Each number is 128 + 32 x the weight over the matrix's rms, rounded and kept within 0 to 255. Layers, rows and columns count from 0.

# layer 6 attention value, 320x320, rms 0.109, rows 256-280, columns 0-63
[[167 127 102  79 175 171 137 196 129  86 147 190 156  92 110 122 136 120 148 131 105  66 122  93 161 190 107 138 117 121 116 115  81 128 152  93 157 109 116 134 161 108 149 118  82 120  66 101 151  94 133 182 133  78 134 112 158 133 148 178 149  89 144  79]
 [135  97 174 122  65 158 173 129  81  92 146  82 160 116 202 132  96 188 155 133 127 118 114 104 133 133 230 164 143 148 148 111  45 122 129 169 155 141 135  50 100  87 132 129  86  99 125 129 159 153 100  90 110 171 178  84 117 138 147 120 159 107  87 105]
 [152  98 101 117 131 192 110 154 150  95 141 204 188 148 114 126 163 129 122 130 128 161 120 122 150 116 164  90 107 163 122 119  83 160 126 152 117  91 123 134 117 154 119 144 148 185 130 134 125  84 124 164 164  91 133 151  90 118 113 163 161  91 177 154]
 [118 123 153 147  77 106 124  97  81 127 197 119 179 173 120 112 141 181 151 101 106  76  82 129 126 116 100  98 138 127 141 115  84 159 104 163 150 141 141 154 101 157  84 185 110 137 123 151 157 143 129 153  80 143 156  77 152 111 135 175  71  88 111 121]
 [ 94 137 105 127 108 124 115 146  79 122 103 194 144 171 130  64 147  58  96 129 150 155 116 159 124 123 131 111 162 112 119 179 212 107 120 181  81  58 192 137  90  99  81 163 153 189 128 110 137 120  96 138 138 102 204 137 146 147 137 130 144 100 160 108]
 [137 102 143 157 115  88 129 129  80 135 131 114 132 100  90  88 153 112 174 127 134 108 109 128  78 135 117 118 134 123 167 139 202 131 104 140 109 150 108  91 205  88 188 125  81 134 130  98 104 103 157 111 122 137 151  94 102 144 123  90 107 142 107 134]
 [126  82 156 153 139 162 132 166 177  80  96  78 110  99 145  69  83 124 123 125 129 166 134  87 149 109 150  87 153 101  99 137 156 108 117 171 155 134 197  67 156  88 110 110 125 166  66 162 126 112  93 175 165 103 139 158 124 170 136 132 155 104 119 137]
 [130  73 107 146 179 125  80 155 141 147 139 122 142 113  79 113  92  42 155 135 121 170 162  79 154 111 103 110 232 161  88 122 141 128 172 152  95  92 102 105  92  82 142  79 100 178 109 139 135 152 113 150 150 127 133 150 106 124 151  81 144 111 154 172]
 [162 134 118 112 141  29 108 181 209 170 130 145 130  88 142 139 119 148 166 154  78 104 128 104  99  80 155 127 113  87 110 108  80  94 108 112 168 165 132 105 110 116 144  94 109  22 136 109 118 138 137 128 175 125 135 153 141 136 170 128  90 148 161 153]
 [161  95 127 116 113  93 153  64 132 134 135 126 162 139 122  50 109 113 152  69 139  92 186 101 111 147 136  92 122 150 130  52 106 152 146  97 129 171 111 139 120 113 142 185 115 123 149  91 160 121  94 104 123 131 142  98  80 102 119 100 153 160 143 131]
 [127 207 172 192 164  90 118  65 143 111 139 162 115 127  69  65 122 137 101 143 183  67 132 120 116  45 102 115 154 133  57 147 204 111 197  87  75 138 104 129 107  72  80 143 145 148 141 115 196 176 157 113 102 115  79 179 145  83 165 128  96 181 122 114]
 [132 138 125  69 188 108 155 142 110 102 134 152  95 125 143 128 117 112 137 134 129 101 124 168  97 114 155  94 156 129 133 138 157 115 103 125  84 141  97 141  84 140 160 147 145 127  87 102 179 109 114 120 144 113 159 121 124  79 114  87 144  84 189 152]
 [131 141 146 117  75 118 170 152 138 171 105 106 136 154 129 189 196 141 151 157 181 147 139 159 190 101 139 108 182 119 158 100 159 137 116 145 154 127 174 154 154  90 138 125 133 105 120 148  99 140 132 101 118  77 103  89 146 121 161 149 126 142 115 124]
 [138  82 100 143 154 224 114  93 140 191 150  75 126 101 110 168 147 126 127 120 134 133 132 143 125 138 137 135 123 155 158 157 140 137  63 125 135 165  79 150 145 142 172 148  79 107 128  98 114 164 102  97  77 116  90  44 142 138 122 158 147 153  98 113]
 [171 103 189  98 149 102 116 111 147 113 127 107  69 120 109 112 107 122 108 129 117 143 107  95 146 145 137 158 154 162 107 125 153 160 171 158  83 160 120 134 113 177 111 174  87  94 149 143 141 108 227 180 138 156 143 121 125 150 123 192 115  93 107 134]
 [100 150 142 134  94 140  93 102  86 113  98  84 164 161 154 110 174 114 129  46 134 179 122 149 116 154 183 130  74  97  70 119 139 102 114 135 138 115  93 112 134 137  90 115 149 176 121 166  89  96  79 145 105  99 131  82 146  81 169  90  94 144 159 123]
 [162 137 138 115 113 132 121 104 144 115 146 138  78  59 154 144 122 105 122 175  89 204 127  69 145 175 111 143 177 144 150  39  68  96 125  99  74  84 129 135 131 182 139 122  92  87 106  79 102 151 136 136  95 130 185 119 173  59 147 151 118 170 129 149]
 [156  88 134 187 122 111  65 113 130 130 112 118 156 134 141 105 181 106 119 125 142 137 200 125 138  98 137 152  97 177 112 131 192 132 115 113 168 150 150 125  74 119 137 172 142 151 127  93 110  84 133 166 149 112 119  89  90 190 154 108 103  90 151 117]
 [155 101 149 105 151 115  95  73 107 181 141  93 155  92 118 165 139 120 126 160 125  95 125 130 164  95 111 121 111 104 124 151 158 122  73 163 121 141  81 184 169  59 145 130 103 161 143 121 145  92 125 112 170 207 122 162 160 153 146 133 165 145 169 150]
 [129 129  96 152 100  85 126 115 142  97 164 110 112 117 150 162  72  83 121 153 193 104  59 159 150 125 119  77 167 141 175  98 165 149 127 101 134 129 134 170 129 119 158 122 154 119 148 130  93 134 108 158 118 160 143 131 174 143 160 147 137  79 132  95]
 [115 141 143  90 105 137 169 131  58 144 100 107 142 144 131 150  95 163 117 143 104 132 121 143 139 115  62 151  98 108 123  92  74 184 117 118 178 160  84 109 167 167 143 150 128 123 145 118 204 191 135 131 114 130  91 215 117  97 113 164 106 108 152 193]
 [114 141 196 112 140 179 164 102 111 134  50 139 126  71 138 114 122 141 154 147  99 140 120 138 191 148  95 130 117 183  93 135 108 152 167 127 111 113  74  86 123 150 139 183  47 122 188  78  89 141 107  67 125 133 129 121 139 165  91 144  86 158 135 128]
 [138  76 141 120  99 151 152 133 164 164 161 146 189 126 104 111  85 128 157  92  92  85  62 137 143 173 138 178 122 138 210 133 132 163 158 147 109 146  82 143 140 209  86 118  93 134 149 121 156  95 145 131 125 129 138 126 149 107 137 128  71  88 137  89]
 [129 100 121 173 130 123 104 173 136 180 164 170  69  47 159 155  70 114 172 192 118 158  95  79  95 117 145 103  93 100 129 146 140  99  90 112  77 172 136 118 100  94 118 142  85  90 163 141 140  73 179 152 145  86 128 138 164 124 105 115 128 130 159 142]
 [152  40 135 108 123 130 119 106  74 124 146  94 171 116 121  81 101 133 144 136 120 107 135 122 120 116 121 124 134 116 100 170 135 151 105 142  67 147 124  69 132 120  90 179  80 114 114 127 107 165 138 125 121 170  99 145  56 112 161 200  77  86 114  89]]
# layer 6 attention output (transposed), 320x320, rms 0.0904, rows 256-279, columns 0-63
[[ 90  84 135 155 140 111 127 141 124 101 166 178  78  72 120  77  83 117 136  66 139 148 119 149 142 166 194 154 157 147 116 166  97 111 146 155 103 150 192 134 153 172 104 140 180 187  74 188 160 116 141 110 135 101 127  87 187 173 133 119 124 146 124  71]
 [112 210 178 113 116 115 156 163 148 116 100 174 148  77 137 175  89 162 102 179 174 163 129  87 107 126 145  71 123 151 105  99  81 101  92 140 171 140 151 132 111 165 142 123 145 115 113 148 168 103 105 141 200 187 163 101  77 132 110 136  94  54 130 126]
 [119  99 144 126 116 189 109  96 110 188 143 156 140 147 150 103 148 152  79 150 168 126  83 102 173 150 120  99 136 158 105 166 107 130 132 138 111 137  85 138 129 151 171 138 103 161 151 148 141 127  97 114 160  72 131 114 148 165  98 126 109 131 115 145]
 [113  95 182 144 117 159 115  92  66  88 150 126 113 125 193 146 108  96 144 104 115 134 140 127 101 132  99  88 117 166 105 129 140 124 118 122 138 139  52 183 107 145  88 100 131 113 120 153  86 115 117 168 142  82  74  81 116  84 147 159 131  70 153 153]
 [123 180 107 103 149 168 130 117  63 122 101 165 111 142 146  73 140  96 124 155  98 134 136 179 139 130  98 130 172  96 108 174 145 120 154 136 225 167  73 130 100 130 217 103 104 142 146 120 140 152 108 126 102  98 107 152 128 118 130 126 120 126  96 148]
 [164 123 127 146 157 124 132 149 154 102 131 132 116 119 182 137 108 132 119 138 224  84 147 125 129  49  89 147 114  48 191 140 143  84 103 118  67 116 120 154 154 174 108 133 157 126 148 105 129 111 177 122 105  91  74 110 117  81 153 102  92  80 119 104]
 [158 111 106 124  91 116 155 171 115 126 108  94 102 125 136  72 146 208  87 164 152 148  88  99  93 129 152 107 107 160  88 142 102 118  95 151  77 154 100 104 160 118 139 147 122 137 116 158 167 126  97 134 161 117 115 144 148 151 147 226 135 153 191 139]
 [176 102  63 142  34 136 106 136 133 155 127  96 133 112  78 112 144 133 137 163 137 125 159  77 124  91 116 128 149 157 145  56 146 128  71 129 142 129  99 128  92 124 148 132 122  88 119 167  92  77 150 121 134 169 170 146 119 112 179 163 130 103 130  58]
 [103  91 121 144 136 123  83 151 187 117 147  98 143 134 103 144 121 140 111 112 133 149 126 127 133  99 129 172  80  93 128 183  99 116  67 163 134  94 115 127  98  95 161 109 132  63 147 116 122 117 123 142 124 165 130 167 180 142 161  85 129  82 162 143]
 [123 148 149 122 141 136  94  88 128 129  49 130 137 120 108 124 113 131  97 125 126 139 201 145 158 111 166 142  85 127 133  96 125  92  93 160 129 112 114  70  93  82 105 191 139 100 124 121 145 112  79 120  90 146 163  98 131 135 166 156 166 123 167  92]
 [152 161 112 149  67 129 167 117 133 115  50 141  97 100 106  90  96 109 138 168 114 138 155 118 119  65  93 194 179 124 130  71 183 122 173  42 171  89 117 144 119 124 124 116  64  81 129 131 170 162  73 131 136 135 131 190 167 117 129  79  90 142 120  98]
 [106 130 116 144  88 130 109 134 129  87 123 121 156 110 125 170 184 120 120 118 177  90 138 132 148 113 117 112 189 118 132 103 176 131  57 144 132 179 155  95  96 183 111 124 123 133 136 117  89 131 121 110 139 128 165 160 169  97 113 117 114 134 162 179]
 [ 91 139 158 111 165 143 130  94 175  39  74  71  40 157  83 159 159 140 155 107 150 141 209 141 212 134 154 117 113 131 125 128 120 125 133  64  97 122 117 109 162 141 116 161 114 145 145 101  98  39 107  77 118 150  81 160 140 117  91 103  67 195 135 131]
 [170 148  91  94  89 126 128 126 151 119 180  76 147 109 124 103  78 129 155 133 134 142 147 122 127 137  94 121 155 152 187 150 146 140 101 117 124 174 156  41 112 101 103 145 134  86  98 105  95 109 147 165 119  70 143 136 118 132 162 108 121  96 136 109]
 [125 112 123  91 109 136  97 161 157 130 130 143 141  87 105 127  98  92 148 155  94 132 165  82 159 223 108  96 140 146 133 121  66 143 174 103  74  94 123 127 154 188 122  99 129  85 172 144 137 135 121 136 124 174  53  92 141 165 156 126 112 101 127 181]
 [109 172 189  77 117 178 151  60 150 111 146 118  86 170 129  97 166 150 117  84 124 126 127 116 196 121 108 101 150 140 131 140 149  98 118 141 121 134  65 194 131  66  95 157 127 164 132 133 149 101 154  66 161  72 115 143 127  68 122 124  98 158 132 165]
 [ 85 155 167 136 130 178 155  97 186 107  91 148  90  91 137 100 105  83 160 149 111 110 116 124 121  91 118  99 120 115 154 147  96 130 131 110 186 143 103 130 112 135 150  75  76 130 136 103 109 158 184 110 158 119  83 146 139  95 138 148 146 139 117 164]
 [152 122 133 126 123 107 172 124 163 125 127 135 126 129 151 139 155 154 179 160  98 135 142 126  89  95 145 142 140 111 128  68 163 111 141 112  39 167 119 107 107 123 106 120 149 100 122 119 135 128 105 105 132 160 157 101  78 113  89 102 125 116 132  99]
 [128 133 159 163 156  96 166 125 175  80 176 107 156 130  89 208 136 148 162 137  92  76 125 127 112 173  93 124  86 126 104 164 138 112  97 156 116 111 191 127 130 118 146 101 143  43 143 126  56  94  14 148 135 169 122 182 124  98 114 124 130 153 154 128]
 [102  97 102 154 140  84  72 110  57 121 142 127 171 125 107 107 123 106 120 164 130  89 133 220 173 103 152 128 203 141 186 121 125 202 110 134 191 138 165 112 115 125 153 104 136 183 101  80 122 169 139 170 124 186  97 158 150 103 178 134 147 127 139 140]
 [130 127 130  77 139 137 164  93 170 168  82 121 156 101 123 140 141 115 116 125 162 154 157 179  90 118 105 154 128 194 168 141 119 165 137 141 136 116 150 121 151 152 120 128 148 164 115 148 137 129 138 101  70  92  72 146 129 174 100 106  78 128 124 131]
 [150 148 178 127 154 156 130 101  81 142  91  95 113  29 133 161 125  88 102 148  89 142 156 120 118 186 145 163  98 178  90 128  96 157 161 118 101  83  59  72 122  84 127  99 129 114 112 105 143  91 115 111  98  81 106 172 155 155 121 154 104 105 145  88]
 [ 81 139 104  85 164 164 131 157  90 139 101 137 112 128  94 151 130 109 131 111  91 144 113 162 124 150 127 167 143 175 146 180 133 104 114 112  85 108 108 101 161 186 126  75  82 146 115 150 107 119 128 151 126 103 172 115 142  99 164 114  80 102 114 158]
 [156  95 117 138 174 149 124 183 149 151 124  98 138 114 126 180  73 132 191 155 142 163 152  70 147 149 166 158 139  98  81 131 148  78  78 184  70  78  75 110  94  77 141 129  81 101 190 147 107  87 128 103 179 164 125 135 155 106 151 139 177 112 114 117]]